Each number is 500 + 40 x the weight over its row's rms, rounded and kept within 0 to 999. Layers, rows and columns count from 0. Numbers have three digits each. The size before them is the row's rms in percent of the matrix's.

# down: layer 4 MLP down (transposed), 384x128, rms 0.0933, rows 148-172, columns 0-127
# up: layer 4 MLP up, 384x128, rms 0.137, rows 149-172, columns 0-127
down148 081:585493483449487470560449497514504486487486488535499552467507409513514471516493475482488527447468470524448503501491458536519463473482546515492509502506516520506484553451504465513517500494500502509539509456512492484493438536531478460507541433528526427458544538523473503503529504537408526501496491486492369510540500516476745517503489501526533570452490466530532529555492480508430494497501
up149 094:500513503509453571527471495496480510436602396485515489529465501615502469513534530553434540461513540525498496524536484439460461546414483523481418472544449511463443467477536479462511532494500526449501481445440460482508511514499501546515470476588515516519534540498517455510486462573558526550554423495509531536550517519458423529561461526565535473517480498511498433489567506476461526549547
down149 095:538480488457541546493440584535499489464472527528460437460424499514459542542555463441497520515457514556505511460522437500494566481530407547465627476478493482548482474491519454470555512554504504417462464508531504535448519511569489537559484516530476439490455513494470536527453522489499525498512501524583496432520502515542406479533500426454496539565515492478550437518518441511498577498488
up150 093:522532427449484515551487484531521532497446480506533540479446531572543493485454505522540513522479600491489458421430549512505460529476578500442482452549469517536527437505466502467593509492547556465490570479582522525563487478426550512508483443468508515429448502438531509447483522551508506490558452483479478493525495455431480483502539497423575518473529555432479460518534465544450459510491
down150 093:474530530525485562476485477523524523427489473495421530511495427490491504563541552504543475359562554530448521518485537507474482482473472485451467533476516487509594566472471463498501553492574461538543581534479550509447544527484522502520541436507518460476493491549448533498503537479458407426513483427529518477484523439545465452502497553486588475522498532487498548482475502464514427447533
up151 103:492512487520509485504512537465496442520479471496497511541554472517543542458623517442506473504505499472525459485503511536494508401496528494535524437498484480562500564546571469493562458518398517483471509388543541541516534414513445511503490527531498497474498514445482496465478470492437462528514473520516556495506528488504480488571509494478420522454476551439371512380515561488501494531508
down151 095:504533537494475500454506525437486524471531486485416477516534512496615525573482480412503541454481540457486574446474523465501491484420484539481528435534476548498584449496406465496438463505517525423510529533527521519427468512539595512543486536525506487499517505459479532452433519482454540498451449467564527541502578487435530458509516462502494475544479485560569509505537504520575515479496
up152 098:528426547479522498568485533545493416501539408481492498474431443505540488583473465490430533464493479456508503527535481508427538500460513474477508558483478553529551526528462437542505527515488490479495441554568492461504486560518509551564559543510498528552543511511512431527532398465461537531468506499510473562542532532477490451539439499530378503484532524510482487472410506502571480475492
down152 096:456511584429567524478472522561426483461521475467506570549516533484560521478516526469542464484474516508604511412445581520515565479482471529554507479439472473554483510496467527534484492489478479432416472538466508451485411514484499526537511529576543433421537430477561462515543468485508511478446461538525519531471527516546533502430509509531518447514501525528538479535549523497448550469512
up153 098:507500561451492455530491489501482541515546460573499550579518452559481568491452511482439572456491545511524508541528563526462524464533442503495464446505582533463516517511494466542474442516480411505478442475554502458494572431465540469515542550529502530567462544503545370499495542500491556488515530509374494469495476541503455459463524525557502489551464527547488488466450503531516489512486
down153 106:506577529554467490519583477545592516511504431563467521499488425485543554563441453463470434510549569446429501506553490512464422489505512546532470526504461464456470470466500480496518512512536497569543452491521506512457531509510479502572443512492578482512470484457515533498433449489529545476474530444530473419489526456593472448520489527448483505544486460538464534545536518493422439498482
up154 106:477542474421440460477479447504493448503479528564550531511497486495502550503580638529524550543436529486542539476427530436468486472479509469497556441500498569510524432526495457491461552556413474523506541455505494472463575483492446539489474459428518537452460545555429521461461523492482508531559470452513552571487506537523512518528502504477476505488491461485515502497480504425564461455554
down154 103:490455525559551530560537491489563477506451528473470494491536424547514489535464482562451419553479490533428457479503540458490503509499475465559539511473491547479483511449506517493430433514591479486498491526562513558500490465462515386558530477503540470505492528497476468537516477513523558523497474493548431557468495514536496462530527576484492454523478593544473542422476472458406418547536
up155 094:414518479439506466462521488439523451453486401485525454469458483559512479509413486489532518613422490516584490476523529580526533509459557477540480509473461550525500453519474485448531561476484585573516520458545499549450508491481511469553524459540547509467519499480509512474521528504515561513525545518496523579478541488483407495487468489494485515554503467463437486477528472446404447500528
down155 102:437531438563469492485529587564494512514552485516442530495513443558573472433484537507454497526468525506468617474499409574489550475559474492428418526559546486464472526448477506543517463498530497462503496484523501454503540518513571568500549478497520521517430465494527487499489446522539450483491530474502500484537465529503542519492511467537409511424489537568419530494495467458511526515432
up156 088:563433480521520547559523459440539529537553452557539527430513512490523436488475568522522448534419473510589477522400510523477474528434460436506495548501517585499513507475521465507455515479478492494491527580519478567567486529553489502479513520487466546528562485516517524443403502495508517560467557543462461454516462499420491522514431499495467494538428555496498439531476508503448551515495
down156 092:526511456548505438451504513551479458508522513484412478468516505493470505484437487503491543499497564569481552480594486530531500499460447494373532480460486443538456521515520506560545459510491510518479508507430509459468519516475483478491468521492584475447535531487471462564581541534447507469557516471524476550498483406467441520502511598503530404409544526554518531520546488522532498542526
up157 091:506449404519561471566498515511504548533490484517505487460492502516535498499475544497467445472451494480525484540521512392496574490439496487470510551524483487519456479478481494501477563541452543441484499458504538485491515513419508534505579473501522504506454503446483568466453578442478410579444469510426536525502523545501456489528562505490497554534565527399553500549489593549531481487437
down157 084:402474454514475468425471590485590412484484533528568505516562645483491521477521465488534541533487473484492486499539538485502445505499560549499507479468509446442559476542515504527509498512516533481473481504497513460480444527447514536502393542484550552507446524532481471503471504548528475506565468581528492490470441493532441528521526529523466543443447506531500502480446487538438537439467
up158 094:448520526476475479524339447558488428523559464579552513495473510535532527536480483514516544487438491492521488444444522459435572481515521511603423444530450495487437509543536522494512555544558506436502483480508452513499527528480500478458503453453546518464480512508486498506539536447456506558438529534382497554516581561500523514489473496515491536524544521461526499543488511502475509506507
down158 091:548538483493546509532581540534503591441445503452452486488506559487510436506549518483486462536467500518453515479521582513567500484539474529495567544449539515519530460517508456526468433508466572565523512550478525441572453455499461446518500626511465480540548482502473509484485502487522444452520507507560438464443393479510532517490544533484517458501462443482497505472501406469559501497476
up159 114:507512491479466600545558436483522436486573489488452499513463447481531475464574549571428529566527473481545549492517512512563486478529440468484463477477501557463567445434456466463478493464468436503469527512542532525521498479510518466548551513469497507562469559487569432514478450474604529502464456477490482564481515499382495521548517484508468462479519562483548471472473533518556486505549
down159 107:431471541423512505536505506462509465467545654534526536564515564508487539459558509562466458560496497479416524443528460488457472520530441521529524484451501466544553479521551498485473413453520511493481530500417453536557470510528497441537496479519523503521421484527581471494487439470543541481513532430551514466508484468535452492472456537509506477463518481487517464451461549457512574468503
up160 096:503569460505516449493550449537564474507509417609503512487520482529499486442547495531504533534450489550468457398574554477522532550428488523529503408462511515493489502551487503509503462500484486506496489478490517565470521527519515457540468495495522488509527526461497391442476592453547430578553509465509531505446539514488432495495447522498523501540444488500471517444525451553499439450580
down160 095:472513505522469448544438546486535497465516503432464563451499486521527461503493465485474490420492503533522471403569478436538421517550530421509508540561489497462462481527477468487546490437502504512523518486448448536468503438452518428498512517508512493553457547468565466526551593500485477512534537467479542492536518512592612495520599516546520523509472464494505581541488446474539474479454
up161 107:497448496432473479585516501496535570516536498557523520493418497568496540455453550549480514505557531398513443482519541465457582464511511515518500473538471536432587489491487439506495592503464479470492551458567440547489552512460392549476457421499466551558434501497506466500514507487456529493507558474478503534588493506504511462505503481477522456572485502504514486537484566503495479495461
down161 106:498457531476515519551467521525509567482533446534509501494469480461524563491449468486496557489609459464571482457504550445465472448424518477489471511543479416436524477528566477471546539473517532542460445465573493581491484468527452481434531529443536492488398454467517514555548509460493497499484542495451546467534452524506590501547503541517546476520532430541511508535475478563572484474477
up162 118:508506537464516525532501503575516480537506466481562494547541472523525534427521529513462593497515540516473474482414508473506450529441517476493489506480445521439511485439430480517521487522498490486431544400562487462543556496400527526498487497509456511490527552528458434562532551530507521533474453415513485454517525537419504551504479501490539536530512447500436526516421560573448502591525
down162 120:433493508535446404509566552512477527551428477464470588495434526503482481475513521591472485458541485528537473508509538470487511600381565466491527543509564537495487518492447455521488515432485496477546468592550532433555482534471512480540505439504544468443526550555508566442445492511498481442472483503530440506512498531526469483526502489531495553522471479532534513525521486443467433489495
up163 094:501451484409456465539507404525432506521483492549570526477502474529517503475446468463500533526478478511511552477465539452535538478518582461480477509474524494479555448459438519498586458473559499487486542459501546570481538542468560481516469481451514532545559531522518514499541550424572539511439469525491494595449532470417506503453482538486484526528562542462565503460498471572471424478512
down163 096:460485512516452516491532478493422468459534537479495502510463450484566504465559489510484460519569526464472536532511527459496549472537489550475538538517492574420537469510529443592400505540572444564514560555488497474439517394488457509522487499547496447449506465493533546476473504488589536500477492508492612486519483542497577503491515492440462465508436493534455533482442454468552522469482
up164 096:498520461539525418503520454517444497450529471554555500516487472529514504524435521494507526598464533511543478481467517491511517542495513512507418551509517483488549520522430490460507546515514482414562448519489510440599534532518483528489481480552459567553467452416478445515532547516488507568482504540374480468517525477535501472579468503499442583477558461502579464508489449507489446468534
down164 100:532478465516565513511493542440540561581481456508532532537483532448475448482451489511531480496503545441506492518459541483463528489603480522490467531499434549490447521509586491496537470457482467492462527511506530598421582472504524469508490423511564519512437428499454523483550481438558492500558537489521558524495447544521533460485503455443554475454545479455438549530475503494543479477406
up165 110:432517497456481522489542472526493503520545500515517509541558491452490476486496533421550554505522535488546454468526569487542490475526510522434454496599415475445521419497511457521500435491509534467426461528520485513523467468532560516549487603510521519474479597454525443541578521481479530501460456501535472450516538539514475475495433464512498461513516570490504493479420481594431467570469
down165 110:494515458476487483476502501390520538499476462509491463450513549570558493502476447517565539520541530477494476525491442503438565534449476527448500576487513508558508499499472498541507507610434568468477464489416521503535523507468438457468505444490527468498499544549580516465480480541502432460502405558514455478508563494538449571508482503532508446593555487514551517439514463474522526534458
up166 098:491459409485558537559491517558517445528516465460480464474498496530568468513522481542472511504564509485492513490458486463463450530506567526466489526623517509476558508476552389476479479525442510500486494487511560481509539540553427551526510525501512483537447519443435506574489466529483499527469507555507445458565472491514436514501400417552490502464554525481511470566495487600499497548497
down166 092:547530475526536531532587528422481474525419511568425426508480499486448471522536594488475513479508541460500510523491483477451539510576479540507487398436458559522411483528491459557542521554417494511459429481468515483478481543524480570486519419510498511520449477530540510449508535503504519490513495523564497457517466450539451566480495529503507479584461529459544438484486547458523524530489
up167 110:474435471450532507535449517472449498502531534541556544531459473596570528487446550492471527507465538514554471449461505513473560526540483443501534502538539499576538579506444467492434482529494502390581477463490481493508469499497472500576551505549563515538494485510446485436498498490460469487424475522512515492494457560435474411534451541573453506516542517471461488470473504565532491535559
down167 130:536529504448457505514524488499480494537498502470503519504532396433438508469507451520503431466561508493528467542509538500457554476496518516486545431545538535503448521494428504597458486457435481553482548527508537550471541503547496427536527487526440506443568474530533505552496505510477397569514524512517523501448481552537388500493542455528527526501517547499415535418536502417484463514508
up168 088:504548524498500472549487520519636466564530401477449473429474441538545472511531530496494559461493507470478454460520495471543522473539473457490550441460479509488618504532494458490532519491499522482421467532498536423490570531459491472568461557541490466548508469426541520510460563469479460569441503473508500496518498557469496457551510481543507517503478499438493558520467575533544466475541
down168 086:611475452510516439519497475502476527498509581514460441487553450505556502472584487499498533509487489505479495458494409430490487515446494461492466497473518555478492494495539458504599499446512576483499424570470506505496480521469557558526518528484450517521500505471609454471526508546512489485467455523505445443485485521503570550489563437534532589565445559491473506511492476457549414499505
up169 104:454441495434541591523510509495423478537526457537527540578429475516521530469477464590531558501498464443487437505444601445505540469535407497458469498574442437504490496464531451516535505461549543436509497471538500501521508481481467492558501560530559533492499479507478525496446517508521471473465481447467479494489554484468510464495484504535544548534542428546435480560542508540516435527558
down169 111:507543450449518485526479507502542535482559501519538388455538428487481449448533522497504531458485420467530550479513488509497522455425484579472496575450517456508501551484490457537446477552503504558422555512446452463571469494537484518528489513515518514479546460422463470564563525460498464502542523485522546515526486605564513499503493509530452531461483484512490622473568492476504439491499
up170 096:431455396528505443461447536506496461514455527470536510468499488520511554539492529552503487529496539467617455375513497482539487585555568455546481522527544558523514506552566424412503529543531512487474507459537534453516563456475476505507400475506526522487477452421490489446494538545490498518531476517444476518482484544499504481469523490476472593520512551489480492515549492481530522468477
down170 090:457497572397515488443485500510550489449492545561451584518533590506542500471486479538488476475471503506470548507462491558475484494483515446546538497467525452544517506515483561512513487537532538507538560494423534524531508505500529456448471485511445517462474518548465464543571520441418493593437561491532529536452461470451442521574497467470554498454447497459454492538420494509465484490586
up171 114:553441497439442474540477453461466549518501499492461543509527491452538538532504476481525524516517478516581432518449543482451446475490572553506420482476488542502531545580431477500462529555449457505521485491525492518532620540451496462519489509500493525541438478476463506462516560552443516501566471470485501568524493529499482478584495463511466493423452426497555490490465579543532467509590
down171 108:482494470488503497472540570502511488508565497448564477531518438544498472428500413531457518527493430462443530513539533538460525453542452519456497472463535481425494446541475504473515485480592430573462556449465489534546555452496532512571487513493483518467507448422507506435532515529540442535562537514482499536495548581555464521498517555475503562479492507495508594440429512492446473459483
up172 109:523532511542493487574491463518476428462582501478517565454510480532466514398525554464410479534464545506513581495483500455506508486442525422488509462566573497509525471528435560462495580442545423513479523448473560487510501504513428510543488509463504532545539502483530518460505496430475508573512495470471508467450464499466515483628492389520561466495499512499492495487493516480535492526492
down172 104:495592564530500495468459501512502505468500498503469532468444556485482523528465522508500535515512430520533548531558433423560482466491506526546459473545470501527513561462565514458494517494429470461525486478572435527526372539444492462574545485527471462537470467504527537486484506521455503528422611426496543565566516531522377514517464512469529483477493465470517467495487512509475510515526